{
  "num_key_value_heads": 4,
  "vocab_size": 4670,
  "bias": "all",
  "parallel_block": false,
  "init": "normal",
  "init_std_qkv": 0.0312,
  "optimizer": "ademamix",
  "beta1": 0.9,
  "warmup_steps": 523,
  "schedule": "wsd"
}
Each number is 128 + 32 x the weight over its row's rms, rounded and kept within 0 to 255. Layers, rows and columns count from 0. The size above them is the row's rms in percent of the matrix's.

# layer 2 MLP up, 1024x256, rms 0.043, rows 439-465, columns 128-255
size [112  92  94  95  87 100  98 100 101  93  98 104  95 104 104  94 103 102  88 105  95  94 106  96  99 107 102]
[[ 86 118 121 130 153 109 115 183  51 124 170 120 174 121 110 116  82 156 159 158  91 126 142 162 115 119 164 104  78 160  88 104 101 126  64  64 158 138  96 161  57 142 129 136 122 112 150 108 127 159 138 142 122 169 154 132 138 128 131 161 112 145 126 185 149 139 168 170 142 127 105 104 113 149  86 138 168 122 111 105 159 142 129 118  77 133  77 140 132 145 137  92 132 151 163 130 126  95 151 135  61 159 147 121  64 147 120 132 131 106 175  90  93 142 121 177 164 166 137 148 131  52 140 103  57 130 131 164]
 [154 138 167 139 103  86 117 125 145 162  94 163 182 116 133 169 144 159 134  81 127 131 140  99 115 140 112 147 135 195 101 197 132  96 131 110 101  98 100  98 171 122  98 191  86  47 115 134  95 103 134 137 139  83 129 106  81 132  77 130 115 109 128 114 153 103 117 109 128 133  85 157 153  98 156  89  92 105  58  80  79 142 197  63 153 117 144 154 178 125  89 152  88 157 143 142  77 114 152 128 104 204 166 156  95 206 176  98 124 180 191 107  86 137 107 160 124 134 111 123 154 156 126 142  85  96 129 141]
 [ 86 154 155 144  87 131 102 121  85  62 172 185 117 164 152 117 120 157 168 144 187  95  90 121 139 139 129 173  91 169  77  71  69 107 163 110 115 129 136 130 123 134 117 141 167 119 133 141 111 132 119 149 153 105 180 144 110 140  79  89  94 110 111 167 106 117 112 103 117 138  75 135 143 110 102 113 146 114 170 164 162 160 143 109 141  84  93 159  92  93  68  84 131  95 174 117 171 158  93 122  98 159 123  38 157 112 167 116 187 104 144 119  98 156 105  94 103 112 145 159 159 135 101 104 147  94 103 122]
 [103  74 128 170 138 171 127 103 132 128  88  79 133 111 147 180 163 118  72 103 130 140 133 145 111  89 160  87 124 151  83 137 144 141  99 135 117  40 139 135  51 111  82 118 146  92 130 124 140 178 149 128 179  86 107 129 129 174 109 120 115 112 110  88 136 150 118 118 109 164 155 145 144 131 187  98 161  80  94 177 116 180  92 103 101 122 126 128 116 185 103 148  79 154 105 121 169 120 163 113 183 200  70  91 136  87 130 113 127 123 151  86 144 163  77 163 140  89  68 161 152  96 158 121 152 152 149 138]
 [164 103  75 113 141 109  87 148  78  96 120 105 104 117 147 152 131 185 128 110 149 100 109  86 177 149 196 111  92 179  84 132 178  95 113 110 117 105 147  31 184 150 143 129 159 154 164  72 174 148 141 128  96 121 161  96 105 159 117 121 109 123 124 122 101 132  84 112 142 110  96 141 131  99 178  62 224 124 111 118 127  66 120 146 123  99 114 105 113 103 105 165  59  98 111 179 110 179 159 151 122 149  81 131 196  98 155  79 126 154 117 100 117 130 104  75 129 145 166 130 151  66 132  94 219 155 118 143]
 [165  52 112 116 130 124 108  74 145 175 137  93  92  99  71 139 152 177 151 136 174  47 108 130 153 143 112 164 124 188 108 137 109  69 151 132  93 157 168  78 107  98 139 148 113  96 159 161 113 112  73 201 178 164 152 111 148  80  87 136 118 153 102 160  72 117 176 119 149 123 145 109 143 178 126 148 147 126 139 159 126 125 195 143 168 151 137  85  76  87  91  81 113 170  88 140 130  97  98 174 114 106 167 129  79 153 125 157 108 132 133 195 145 142 117 107  85 144 139 109 143 155 112 161 109 163 147 154]
 [145 103 121 181 112 131  73  96 109  87 165 124 126 138 140 103 130 170 195 173 144 145 144 105 121 116 142  89 149 118 117 151 135 150 143 130 113 111 105 162 175 164  83 165 167 118 151 124 132 141 151 129 133 103 139  99 162  51 175 128 185 168 203 106 210 150  89 179 154 136 131 150 116 215 143 125 158 123 101 136 123 145 186 121 145  19 122 169 147 119 179 143  87 130 151 102 130 124 128 167 170 212 187 127  84  98  80 149 155 162 115  89 109 113 111 129 128 133 142 205 139 165 134 121 184 107  97 136]
 [ 50 126 123 122 100 135 183 142  72 154 133 106 153 119 181 190  80 160 112  59 105  96 110 157 185 137 125 126 171 154 154 110  98 149  61 157 125 151 153  58 105  73 129 117 103 112 209 124  97  98 140 129 106 129  96 109 140 109  95 132 107 141 107 107  72 146 108 161 112 159 146 117 125 120 153 122  94 112 125 180 124  74 168 104 148 121  89 101  75 104 143 161 157 105 131 174  85  73 130 102 111  96 172 155 126 150 132 128 158 118 134 144 175 154  56 112 149 133 177 145 141 147 165 119  82 121 172 113]
 [176  75 141  99 140 142 112 124 149 144 124 110 112 152 160 140  95 159  87 137 139 111 215 123 147 150 139 143 108 160 105 131  74 131 127  60 101 109 122 101 119 111  93  95 187 118 142 138 112 109  91 157 158 171 105 161 112 127 129 120 134 105  90 137 138 148 178  86 156 166 147 105  64 164  80 153 130  16  89 100 104 124  95 130 115 179  91 133  89 177 164 105  51 137  99 112 145 140 114 131 133  74 111 107 143 125 186 119 109 122 176 113 168 145 145 101 126 125 119  94 114 102 146 123 145 164 110  83]
 [ 95 108  97 164  97 114  64 125 113  93 136 133  91 146 139 127 163 156 146 135 140 130 138 120 125 133 126 183 173 133 146 140 162 175 130  86 164 152 153 129  95 150  82 112  77  97 181  87  72  90  98 145 102 102 175 141 118  66 136 130 187 123  81 144  73 119 157 118 144 155 166 163 158 152  91 158 146 135  88 156 128 110 162 101 177 107 140  88 187 218  99  97 167 157 229 172 177 137 109 129 124 140  62 137 137 210 108  80 177 160 137 150 137 126 128 140 120 153 165 100  74  84 172 141 186 113 118 146]
 [ 40 114 111 155 146 140 135 170  90 159 111 131  96 151  85 147  91  76 107 154 123 119  89 129 138 100 150  73 134  78 131 140 143 162  90 130 136 157 153 137  70 108 155 116 131 150 120 124 131 128 162 102 173 129 144 152 101  56  77 128 108 138 138 146 147  66 168 190 123 107 136 154  96 177 113 126 136  90 123 125 122 154 115 113 114  89  86  99 154  94 105  62  71 136 136 154  92 108 131 121 141 158 194 119  83 119 147 168 162 124 120 123 131 105  79 142 154 101  71 144 179  93  97  56 109 110  78 154]
 [118  78 102 119 133 134  98 136 159  99 157 129 162 131 160 119 132 178 144 175 149 143  80 165 158 170 188 134 138 139 103 178 171  69 112 129 139 132 148 134 143 102 110 180 121 185 112  91  99 104 153  98 133 162 112 133  90  97 154 112  90 173  95  98 128 169 140 167 125 141 120 165  99 157 162  80 170 176  88 183 131 156 180 128 105 146 167 125 153 161 115  92 111 151 123 105 180 137  78 138  91 168 167  73 117 156  80 148 169 168 102 121  84 141 131  83  90 164 124  80  86 134 117 198 105 132 108 114]
 [ 29 153 158 109 137 159  95 213 119 148 130 111 151 194 171 134 160 169 179  97 148 123 124  56 150 126 150 152  46 126 118 180 147  93 151 133 155 142 108 154 106 158 116 152 110  94 138 132  81 159  96 130 118 128 105 150 135  40 129 145  82 175 130 138 143 153 106 182 161 137 135 152  82  28 143 125 113  89 137 100 178 148 103 193 128 128 119 138 145 175 184 110 158 156 132 179 123 151 133 159 118 116 127  97 167  83 139  73 161 118  73 150 168 143 172 183 112 178 140  87 167 142 142 129 103 111 108 147]
 [116 115  98  95 132  18  32  91 110 107 115 124 135 106 159 157  84  70 145 149  96 110 117 141 151 112 143  60 111 123 113  90 108 148  30  81 138 103  94  86 114 158 121 122 112 125 152 113  51  95 193 104 122 138 109 152 111 163 147 112 165 130 116 114 137 131 118 166 127 160 151 101 116 214 145 102  87 191  96 157 112 135  73 146 136 142 118 160 133 181 116 195 149 170 189 155 136  87 128 165  61  90 127 133 121  65 120 110 201 126  70 134 148 103 127 163 114 135 126 163 160 146 129 127 160 151 179 119]
 [112 101  70  94 136 129 130  99  75  90  95 137  48 170 174 133 137 186 151 100 155 170 150 130 150 115 173 125  83 147 130 127 125 132 194 127 129 138  72 135  78 124 136 106 117 144 106 177  91 132 141 124 145 142  25 113 141  72 135 154 138 185 105  90 105 167 155 112 159 151 109 161 139 122 136 127 105 138 122 119 103 173 123 166 162 147 167  82 146 117 165 115  96 110 113 133 136 123 130 172 170 111  97  89 141 128 146 134 107 142 107  34 147 107 123 123 144 158 152 102 123 105  67 126 123 141  35 195]
 [ 62 198 155 181  48 117  96 204 130 168 132 114 110 151 106 176 127 104 192 128 183  89 107 120 144 151  76 161 171 102 111 161 116 103 154  62 118  84 112 129  80 126  80 168  88  98 190 193 157 129 146 162 128 125 136 159 155 106 146 158 107 176 122 145 215 119  95 150  71 121 116  98 142 147 182 104  58 146 126  95 119 109 164 125  89 200 122 112  84 119 116 123 167 115 135 108 116  53 130 143  81 149 125  96 182 167  47 135 176 126 124 128 136 129 145 175 108 101 136 137 133 128 116 180 167 142 149 128]
 [142 114  84 166 126 129 107 162 129  76  84 137 145 187 134 138 110  98 106 220 144 126  62 116  73 128 128  70 123 104 114 156  80 160 183 125 119 101 142 167 115 121 134 143  89  60 130 130 110 132 121 108 136 113 167 154 143 135 149 154 112 189 162 105  87 208 117 215 119 130 219 118 128 153 143 150 162 137 176  91 146 122 125 153 106 137 123 134  76 127 166 123  64 166 120 118 123 134 127 100 144 101 156 114 123 112 154 111 114 108 172 208 149 136  97  85 127 136 122  96 128 113 134 135 125 130  88 161]
 [117 155 162 156 177  89 134  94 144 112  67 140 109 138 113 157 115 126 141 163 135 185 147 155  93 160 129  49 135 171  86  86 106 120  50 132 116 116 204 116 156 105  72 112 210 140 142  68 104 116 112  85 155 106 106 146 127 124 114 128  54  91  99  96 127 129  68 165 113 124  79 137 129 111  35 184 129 100 133 147 111 107 143 104 128  99 131 170 156 107 159 168  88 148 164 195  87 103 128  73 136 127  68 136  39  74 144 172 149  79 149 110 184 105 144 153 137 171 118 154  87 103 122 104 142 161 142  57]
 [177 161 196 123  83 170 137  79 147 138 149 131 167 191 160 181 128 123 182 134 130 118 143 145  54 132  94 116 181 144  63  99 111  62 131 103 106  95 112 135 141 154 110  98 124  97 191 127  98 144  65  86 143 105 166  52  94 118 129 120 127 111 118 184 148  99  90  69 150 165 132  74 136 118 108  98 143 137 102 140 171 137 184 124 138  85 118 156 150 121 118  98 129 145 132 142 169  74 121 137  70  91  76 121 145 156 154 155 113 112 163 180 111 150  90 132 166 182 113 122 171 136 145 131  96 142 114 163]
 [121 107  71 144 125  85 112 129 122 166 145  82  76 123 129 110 108  93 143 186 143 147  75 121 113 106 172 138 141  90 108 113 109 146 110  95 104 108 161 124 141  79 151 103  61 149  99 130  98 138 122 119 121 127 104 125  76  13 123 140 121 137  80  98 124 123 172 123 114 117 161 178 123 154  85 138 136 134 149 110  80 164 137 136 131 108 109 149  62 160 108  90 139 137 169 125 159 146 121  80 126  99 200 112 148 122 157 152  73 142  98 120 142 187 105 107 199 132 106 104  94 122 108 101  86 106 101 149]
 [135 181 115 156  86  96 110 199  39  96 103 108 112 174 114 157 187  37 121 168 141 111 142 112  95 131  81 109  79 143 133 142 124 145 128  66 145 146 123  84 117 102 179 134 153  87  70 112 116 139 142 142  97 146 152 101 154  93 138 126 200 115 132 145 113 135 144 123 161 145 120  86 151 117 111 182 103 146  58 212  96  79 131 105  91  67  94 104  89 110 110 149  69 135 125 105 187  94 136  61  46 137 165 195 116 177 141 174 129  99 102 138 138 101 156 178 141 124 118 134 156 121  93  73 129 147 114 137]
 [124  99 150 102 108 171 118 145  88 186  71 139 170 176 162 121  93 128 158 133 141  90 163 109 137  97 145 162  78 126 128 132 148  99 115 105  98 162  87 163 173 107 120 105 149 122 130 152 134 159 112 143 135 121  94 144 131 131  99 153  90 127 124 145 175 175 136 130 177 135 141 103 107 207  70 111  96  65  99 158 100 158  75  92 105 104  92 148 254 141  95 133  86 175  95  76 147 130 159  72 133 151 131 133 153 171 170 128 137 129 122 129  91 112  64  71 146 191 127 177  85  94 156 126  65 152 189 152]
 [143 125  98 187 102  91 152  57 133 194  76 160 115 134 180 157  81 155 137 136 179 134 121  63 117 169 123  99 128 158 121 168 121 136 144 129 131  65 121 170 112 108 102 103  45  74  74 144 129 117 109 107 227 174 140  95  75 128 154 171 115 148 204 177 122 131 158  96 117  96 134 158 164 138 129 114 161 164 117 146  96 120 138 137 121 119 111 107 119 220 154 118 116 154 226 129 174 166 135 114 122 163 104 138 179 141 162 121 105 123 115  21  84 119 120 110 209  92 132 112 157 113 108  91 131 130 111 139]
 [186 155 142 153 115  90 141 156  82 108 169 115 126 114 123 130  81  99 139 149 151 180  90 106  86 143 114 122 121 134 110  76  60 144 155 134 116  62 127 139 128 123 144 134  81  94  70 156 165 117 141 127 101 144 172  70 144 132 100  83 127 190  92  98 197 180  84 184 115 152 136 142 132  75  89 149 122 139 165 180 131 151 183 124 118  96 103 101 159 114 145 134 111 162  93 178 132 111 141 119 142  70  94 139 167 129 118  75 139 163 187 120 132 166 155  85 134  96 121 113 175 235 111 102 110 128 121  88]
 [163 105 120 164 155  91 122 140 131 166  96  98  90 124 129 155 112 103 138 114 166  69  57 148 102  96 117 143 120  97 124 154  46 163 166 126 132 143  98  94 155 172 131 124 174 173 143 141 104 121 146 110 174 125 149 182  90 145 117 126 131  94 128 148 155 191  78 190 103 143 147 104 144  98  15 154 148 123 125 158 131 137 123 169 109  99  54 118  61 131 145  72 163 149  88 160 102 156 103 123  72 135  79 136 141  97 161 155 127  58 183 138 144 176 126  59  95 157 145 119 182 128  96  71 180 129  99  95]
 [153 111 213 153  89 106  84  97 108  93  98 162 166 102 140 156 131 132 137 178 128 109 104  93 169 120 168 148  60 215 109 138 106  77 143 141 111  96 170 124 117  91 146 185 172 108 224  98  80 168 154 113 109 110 174 145 108 172 136 146 119  74  73 109 162 164 105  94 196 157 115 129 146 131 106 155 104 112 113  90 111 161 184 108  73 122 123  37 145 148 158  73  84 102 182 125 129  88 114 201 192 152 148  95 131 102 112 149 133 154 148 126 116  74 101  89 124 126 159 107 112  91  95  67 122 147  94 119]
 [ 90  82 135 136 116 110 139 105 154 160 148 158 134 104 132 115 147 135 146  87 132  95 153 129 164  46 116 130  97 142 133 138 102 145 101 165 124 147 140 100  83 120 144 102  79 125 105  77 121 123 143 177 130 140 161 135 163 137 190 122 135 138  81 205 153  74 168 159 132 153 166 133 147 153 144 133 168 155  64 106 116 140  93 117 101 120 144 145 196 109 185 118 133 131  81 123  87 159  81 145 125 133 130  89 111 120 151 114 123 132  93 195 154 149 144  98 155 140 105 153 111  65 102 139  71 160 142  85]]
# layer 2 MLP down (transposed), 1024x256, rms 0.0284, rows 439-465, columns 128-255
size [119  74  77  81  72 105  91  93 102  84  92 113  82 102 117  90 101  95  75 111  82  83 121  97 100 113 106]
[[159 142 105  67 186 124 102 188 136 134 134  66 116 139 209 117 103 151 146 125 119 130 131 157 125 159 114 123 136 134 141 145 140 144 151 143  91 128 162 145 173 123 136 195 128  55 128 143 135  77 119  96 189  95 114 113 144  90 160 121 103 181 174 132  66 174 106 191 132 119 172 102 160 140 108 145 185 138  46 153 133 138 154 157 115  96 118  79  96 114  81  54 117 124 149 163  75 147 147  72 131  90  58  99 135 116 148 171 105 186 123 125 122 110  86 135 146 135  69 173  83  81 124 138 109 130  86 157]
 [149 149 132 146  98  98 177 116  86 151 152 111 147  71 152 134  83  94 115 117 148 125 152 163 129 165 141 113 184  70 101 149  93 131  26 178 118 180 139 139  77  99 140  73 132 104 173 137 110 153 138 172 131 121 146 105 151 121  85 166 117 132 160 132 173 162 111 191 152  81 101 138  96 145 145 129 139 150 103 110  91 150 120 111 133  31 135 136 116 114 101 156 163 155  96  85 182  70 117 134 150  85 140 144 119 165  94 145  97 195 139 162 134  89 118 205 149 177 110 111 182  93 164 161 118 109 144 151]
 [170 132 102 196 109 131 129 137 126 152 133 180 130 137 148 116 138  91 183 159 126  94 158  92 168 144 162 132 112  92 149 122 139 143 121 102 178 154 181 165 145 140 135 130 130  94 114 101  92 106 100 127  99 136 129 123 161 144 111 116 124  59  98  89 134 128  80 164 190  83 113 120 195 159 154  91 159  62 126  86 130 147 103 128  94 154 119 154 150 137 171 197 117 156  82 128 159 169 135 146 170 112 199 113 109 153 103 192 150 119 146 175 170  71 140  69  67 193 150 150 123  91 149 173 111  39 121 137]
 [145  87 137 129  99  97 197 141 111 126 143 128 146 122 106 126 135  80 129 144 180 149 145 164 125 141 195  90 130 195 105 163 158 160 146 178  97  54 172 128  89 118 107 108 110 105 124 158 116 171  82 119  77 135 145 117 124 203 130 162 126  73 137 122 134 149 135 126 102  64 192 168 131 155 107 118 173 126 106 140  71 136 108 117 177 135 155  95  91 177 189 218  98 138  94 156 106 159 197 146 140 161  94 112  86 170 144 141 103 147 118 164 152 166  90 158 179 167 148 168 175 132 122 115 125 157 174  90]
 [ 96 131 155 141 109 135 119 137  47  97 117 182 153 104 123 133  92 168 148 142 133  61 176 195  68 161 163 117 149 110 123 130  40 162 196 127 125 129 127 180 131 120 153 160 119  96 188 126 140 120 111  99 128 141 145 137 153  90  71 105  94  87 170  91 127 110 124 127 205 142 168 113 164 164  99 166 123  90 138 109 129 132  73 129 166 124  69 138  82 123 148 177 139 148  72 149 161 114  69 145 133 185 178 105  73 141 117 110 170  98 131  96 176  30 146 107 128 170 154 117 143 136 120 139  73 127 169  95]
 [105 170 115 126 176 117 143  79 136  65 121 131 132  62 175 135 110  53 108 133  99 111 111 122 163 158 120 183 134 108  79 210 102  71  36 120 131 124 137 167 123 187 219 124 116  83  70 134  54 141 143 126 138 125 164 111 185  92 112 133  97 132  84  97 125 117 153 146  94 106 120  98 151 165  99 121 129 114 104 100 117 163 131 135 136 118 128 124 197 158 149 131 109 131  49 133 173  83 113  95 109 138 156 125 165 145  85 161 138 159 102 118  95 151 117 136 206  97 130 167 138 142 140 114 144 160 117 144]
 [136 114  83 120 147 157  91 154 142 111 193 114 149 129  91 132 154 118 142 114 104 116 146 162 126 148 132 144 175 169 141 165 109 128 156 139 172  90  95 145 111 148  92 173 128 115 134 164 147 128 195  94 103 117  94 164 102  96 162 151  89 153 167 150  81  56 141 135 130 125 182 124 116 188 183 109  84 148 125 127 127 132 133 121 111 118 113 139 155 166 140 155 107  89 192 144 105 170 189  95  51 136 101 137 113 139 148  87 131 104 116  54 133 103 135 120 147 106  74  95 122 176  99 132 122  88  88 126]
 [124 126 131 137 153  88 163 127 128 102  85 130 108 129  74 117 129 170 139  80 162 135 101 141 144 166  80 121 136 142 117 141 104  69 128 141 138  82 132 109 183  88 151 174 137 106  98 122  93 161 139 172 147 119  89  72 124  79 133 125 135 124  72 145 153 168  97  79 159 124 183 121 113 104 153  68  95 149  98 115 151 152 140 157 171 166 142 141 135 139 133 140  86  97  88 143 101 130 140  76 133  76 126 116 101 160 246 130  67  75  97 138 115  67 106 123 196 104 111 148 181 178 139 138 145 111 131 140]
 [117 162  68 114  70 172  75 148  92  87 171 165 140 137 108 119 184 148 122  93 106 160 152 115  91 155  86 160  72 183 137  81 125 184 154 174 155 135 148 100 177 100  89 121 105  93 168 161 115  22 102  94 103 175 198  90 113 174 159 157 112 130 194 154 108  73  98  96 151 158 180 137 154 126 110 173 151 142  85 151 115 143 118 126  78 132 125 168  48 108 171 145  89 130  96  81 129 179 101 150  81 123 138 122 127 169 156  99 149 150 145 174 121 168 160 118  87 120 140 134 153 180 122 123  84 128 136 146]
 [133 155  65 145 123  94  96 119 115  76 180 175 128 136 111 144 129  72 177 104 180 129  39 147 202 104 183  86 137 114  81 131 150  93 123 170 162 134 162 144 129 124 177  56  68 158  99 157 117 154 120  97 159 138 169 156 146 128 129 136 111 126  74 106  91  69 130 154 119 146 125 132 144 118  70  87  66 140  96 112 135 148  67 156  53 144  85 106 138 131 120 139 141 140  71 117 107 106 178  99 121 119 141 132 127 154 137  95 156 106 143  45  41 192 153 140 118  71 142 107  98 118 153 105 102  76 149 126]
 [ 98 108 127 161  93 146 163  84  87 104 113 141 175 102  99 138 158 147  68 152 124 119 136 157 151 146 145 120 125 130 165 148 136 110 173 124 109  74 163  90 135 126 111 145 120  88 103 103 145 175 103 137  68  77 116 133 143 153 126  92  93 168  60 149 181 233 114 126 116 150  64 119  93 129 113 177 152 146 107  84 115 194 187 181  93 136 176 155 146 114  99 192 114 190 103  98 118 114 102 174 175 147 163 142  77 130  96 122  83 164  76 134 184  95 108 111 127 147 132 147 129 118 145 181 121 131 130 121]
 [140 109  95 186 129  91  74 116 110 143  99 121 154 138 183 102 171 106 147 194 148 109 108 106 146  93 148 113 182  89 113 139 143  55 125 142 100 125 104 146 140 146  62 147 136 123 127 149 116 122  92 140  81 118 108 149 108  75 121 185 118 114 173 171  56 103  77 108 108 114 137  93 107  93 160  60 169 142 102  53 138 153 143 211 138 102 135 138  96 152 103 113 152 114 154 155 118 133 150 145 111 103 169 100 115 185 108  86  89 117 181 106 131 173 104 146  97 143 100 118 146 183 151 156 166 175 129  97]
 [188 126 121 164 121 221 150  75 146 111 103  84 134 126 142 186 156  82 130  93  87 124 113 125 142 187 170 206 148 104 119 107 120  66 169  70 117  81 130  98 191 140 141  51 158 146 168 102 124 152 154 141  86 139 149  68 121 146 159 120 153 158 120  76 179 179 164  80 143 187 121 137 117  97 141 186 151 112 112 185 128 161 139 114 118 136 138 180 160 182 128 152 156  91 135  80 103 132  55 129 132 127 171  73 124 100  89 119 101  84 124 110 100 139 137 102 151 164  96 121 106  88 106 107 115  93 128  89]
 [178 107  94 111 112 105 125  90 128  63 184 180 170 113 190 119 125 171 144 166 154  94 113 121 190 105 102  40  92 121  96 107 165  74 152 115 128 155 223 124 138 151 178 106 114 137  80 149 107  92 129 110 148 125 154 117 120 142  73 149 133 131 130 111 131  72 162 139  90 179 108  49 142  93 140 167 140  83 134 111 146 176 140 112 118 140 168  79  51  81 107 105 148 175  85 146 158 155 175 152  79  84 134 103 148 106 131 172 204 120 159 126 133 116 115 120 168 180 112 172 164 131 146 104 142 116 124 133]
 [104 100 156 156 141 212 121  94 124 107 116 159 159 143  31  89  80  69 161 120 151 132 127  86 109 154 178 118 155 135 157 126 125 183 162 145 130 107  72 163 120 127 137 113 121 126 155 142  52 138 139  83 145 168 139 163 145 131  71 114 120 122 101 100 109 114 170 112  76 154 132 157 106 157 110 208 134  62 122  78  99 136 144  90 130 124 113  92 117 101 115 196 168 151 134 143 121 117 129 110 115 127 129 136 166  90 144  97 114 157 121 134 111 131 157  83 113 164 189 143 123 109 143  81 111 112 170 108]
 [140 105  76 114 142 102  90  64 114 127  83 115  98 135 115 130 105 162 152 105  79  74  89 170  83 155 112 140 161 168 155  69 120 103  98 130 167  72  98 181 112 131 140  57 130 107 147 159 117 101  97  53  79 167  87 127 119 180 154 168  80 146 163 139 106 145 120 100 103  81 149 161 138 109  96 133  92 120 175 137 107  83  77 118 107 133 143 167  68 154 124 130  80 119 117 144 180 116 152 114 126 116 152 151 120 127 114 100 126 185 133 127 165 110 123 127 153 111 139 125 182 116 113 135 115 164 144 190]
 [159 140 104 119 101  71 133 115  82  98  92 129 126 110 111 158 110 171  71 142 137 122 128 174  75 131 142  98 158  45 159 131 140 134 109 189 140 184 137 122 134  79 126 168  94 111 126 136 120  79  98 106  65 142 109  83 165 198 131 148 100 123 189  98 146 116 120 126 129 143 190 132 114 196 110 141 113 124 161  81 119  94 152 176 119  61 125 122 122 109  99 156 104 113  86 198 109 107 162  87 132 148 145  63  80 107 134 143 140 132 180 151 131 180 107 145 139 142 172  83 188 131 145 111 119 118  87 139]
 [114 136 173 173 123 133 103 135 159 117  98  68 105 137  84 110 170 119 112 182 117 122 118 129 157 159 124  75 133 132  85 114 135 181 116 104 102 107  92 124 100 120 147 127 157 210 123 137 159 108 120  82 150  92 157  69 112  94 171 175  48 140 214 120 123 114  86 111  72 112  88 102 111 116  97 157  86  76 130 189 143 143 100 165 113 157 134 105  74 129 147  99 103 115 110 126 103  96 159  71 155 138  86 133  56 104 166 190 186  91 128 124 152 161 102 159 165 131 119 163 135  48 164  76 136 161 110  96]
 [150 160 145 124 149 106 101 115 148  90 159 133 109 127 118 145 141 113 147  60 114 109 160 113 145  94 148 100 155 138 146 122 103 143   9 158 108 213 148 136 101 121 137 131 128 109 140  94 129 125  80 132 164 104 116 107 151 118 158 134  93 148  93 145  83 151 134 142 152 120  59 164 120 189 126 157 125 129 103  98 136 121 158 115 165 152 104  88 143 137 153 102  88 133  99 163 223 127 115 111 147 226 187  65 183 102  88 140 156  84 126 137  89 125 123 173 129 143 168 152 104  53 106 192  92 158 174 165]
 [ 80 182 128 155 166  90 110 138 113 151 157 164 153 110  86 138 111  94 140 115 114 194 152 174  60  80 123 145 123 131 124  94 124 173 100 125 129  99 124 110 213 133 164 156 139 123  87 159  93 150 126 170  92  85 136  81  98  75 119 100 155 127 129 134 118  83 114 193 130 178 123 151 147 110  76 107 167  77 137 105  69 157  93 139 142 135 106 112 134 119 165 171 164 152 124 142 159 176 155 174 105 150 158 179 103 125 101  45 149 109  50 111 117 169  76 120 148 121 139 115 133 117 125 147 162 126 112 124]
 [134  93 154 122 110  85  96 146  86 120 125 126 162 113  41 145 100 142 136 197 153 151 107 100  97 187  72 142  84  71 103 146  73  99 128 151 129  43 116 128 111 104 111 164 136 190 172  90 140 117 168 115 126 152  93 159 125 126  29 148 106 116 175 134 171 121 141 135 150 160 107 168  63 154  97 142 151 169 133 167 125  95 147 122  52 135 184 114 126  84  86 116  93 121 139 155 121  93 132  79 119 156  94 183 137 119 154 162 134 142  97 135 102  47 142  97 120 180 106 108 178 149 141 122 147 114 145 183]
 [153 138  95 129 148  61  72 120 141 149  83 199 119 151 148  64 112 123 150 124 119 134 127 175 140 137 178 160  95 102  68 148 187 145 158  59 119 157 119 111  81  69 151  82 134 145  96 143 116 173  67  94 134 111 129 132 153  93 151 112 137  56 156 156 179 151  96 115  91 155 158  65 176 111  60 123 120  85  72  75 141 109 122 133 124 143 129 181 125 130 110 132  19 149 147  79  91 165 157  84 163 125 159  94 109 120 128  85  76 125  59 150 135 115 118 159 186  98 140 141 108 155 146 136 147  97 112 135]
 [135  84  47 168 111 126  66 100 133 156 106 128 128 145 133 184 185 152 179  82 158 100 115  99  93 186 163 141 174 116  53 152  75 175 155 128  95 130 115 130 129 117 192 113  86  80 120 190 151 121  82 151 124 111 121  73  51 124 147 133 195 158 112 169 147 101 175 105 141 143 123  81 103 178 123  96 108 143 178 130 146 111 104 149  92 146 162 193 142 136 170 143 192 160  96 111  99 143  83 120  89 206 128 120  91  54 104 143 107 127  96 173  86  93 111 122 134  76 111 106 104 122 146 158 105 145 137 130]
 [110 165 128 157 128  98 126 125 126 126 138 124 159 161 153 102 139 117 149 109 129 104 121 163 183 137 118  94 161 155 124  86 115 175 102 153 177 124 116 137 116 120 133  89 142 138  61 135 116  86 171 106  25  84 116  90 142 136 112  92  98 121 100 132 135 161  90 106 145 143 101  61  93 142  95 137 167 105  95 136 142 159 150 156 156 128 118  59 180 130 139  97 112 133 140  94 183 130 148 127 176 114 162 119 109 158 166 132 184 134  53  52 121 109  82 145 113 105  74 133 135 120 112 153 160 166 178 108]
 [126 159 140 110  39 128 108 100 139 131  56  90 107 125 140 125 141  95 163 153 133 113 131 159 115 153  71 133 122 124 145 138 101 186 143 117 117  69 149 115 220 115 145 107  99 104 194  95 126 151 102  66 139  93  91 115 135  86 149 140 145 143  70 100 134 165 109 151 173  67 150 148  80 150 162 142  47 117 101 109 191 147  78 145 129 117 136 173 104 126 110 118  93 114 142  88 136 145 126 148 182 168  99 159 114 138 149  98 114 114  54 139 118 134 116 219 131 167 103 151 167 151 100 152 150 158 106 138]
 [110 147 133 133 102 115 198 123 204 118  90 151 134 119  86 136  95 120 143 109 116 126 104 133  92 128 147 187 171 113 131 169 123 112  78 130 169 101 189 118 102 189 120  69  62  89  54 124 136 126  99 156  94 141 170 115 102  69  94 133 168  94 159 110  70 149 162 101 126  85 139 116 104 128 183  97 134 154 109  48 131  74 167 106 147 194 152 150 150 109 124  99 184  89 139 110 111 132 114 128  71  82 153 125  98 134 128 121 125 131 154 153 112 104 122 165 120 117 129 224 116 148 127 111 144 129 178 166]
 [177 154 153 152 140  86 163  48 155 105 171  98  85 104 130 102 187 174 119 116 143 105 127 151 134  66 141 130  66 177  89 103 146 133 137 110 162  98  88 111  99 175  83 119 132 157 151  85  93 216 131 179 158 129 131  96  86 112 165 111 104 136 114 139  85 157  98  80  70 145 155 103  96 125  98 153 142  93  94 136 159 111 125 124 180 144 150 118 113 135 145 132  83  82 117 143  73 107 124 139  88 107 123 133 161 121 182 130  77 162 162 117  85 194 149 167  68 178 129 151 187 170 141 140 196 134 140 148]]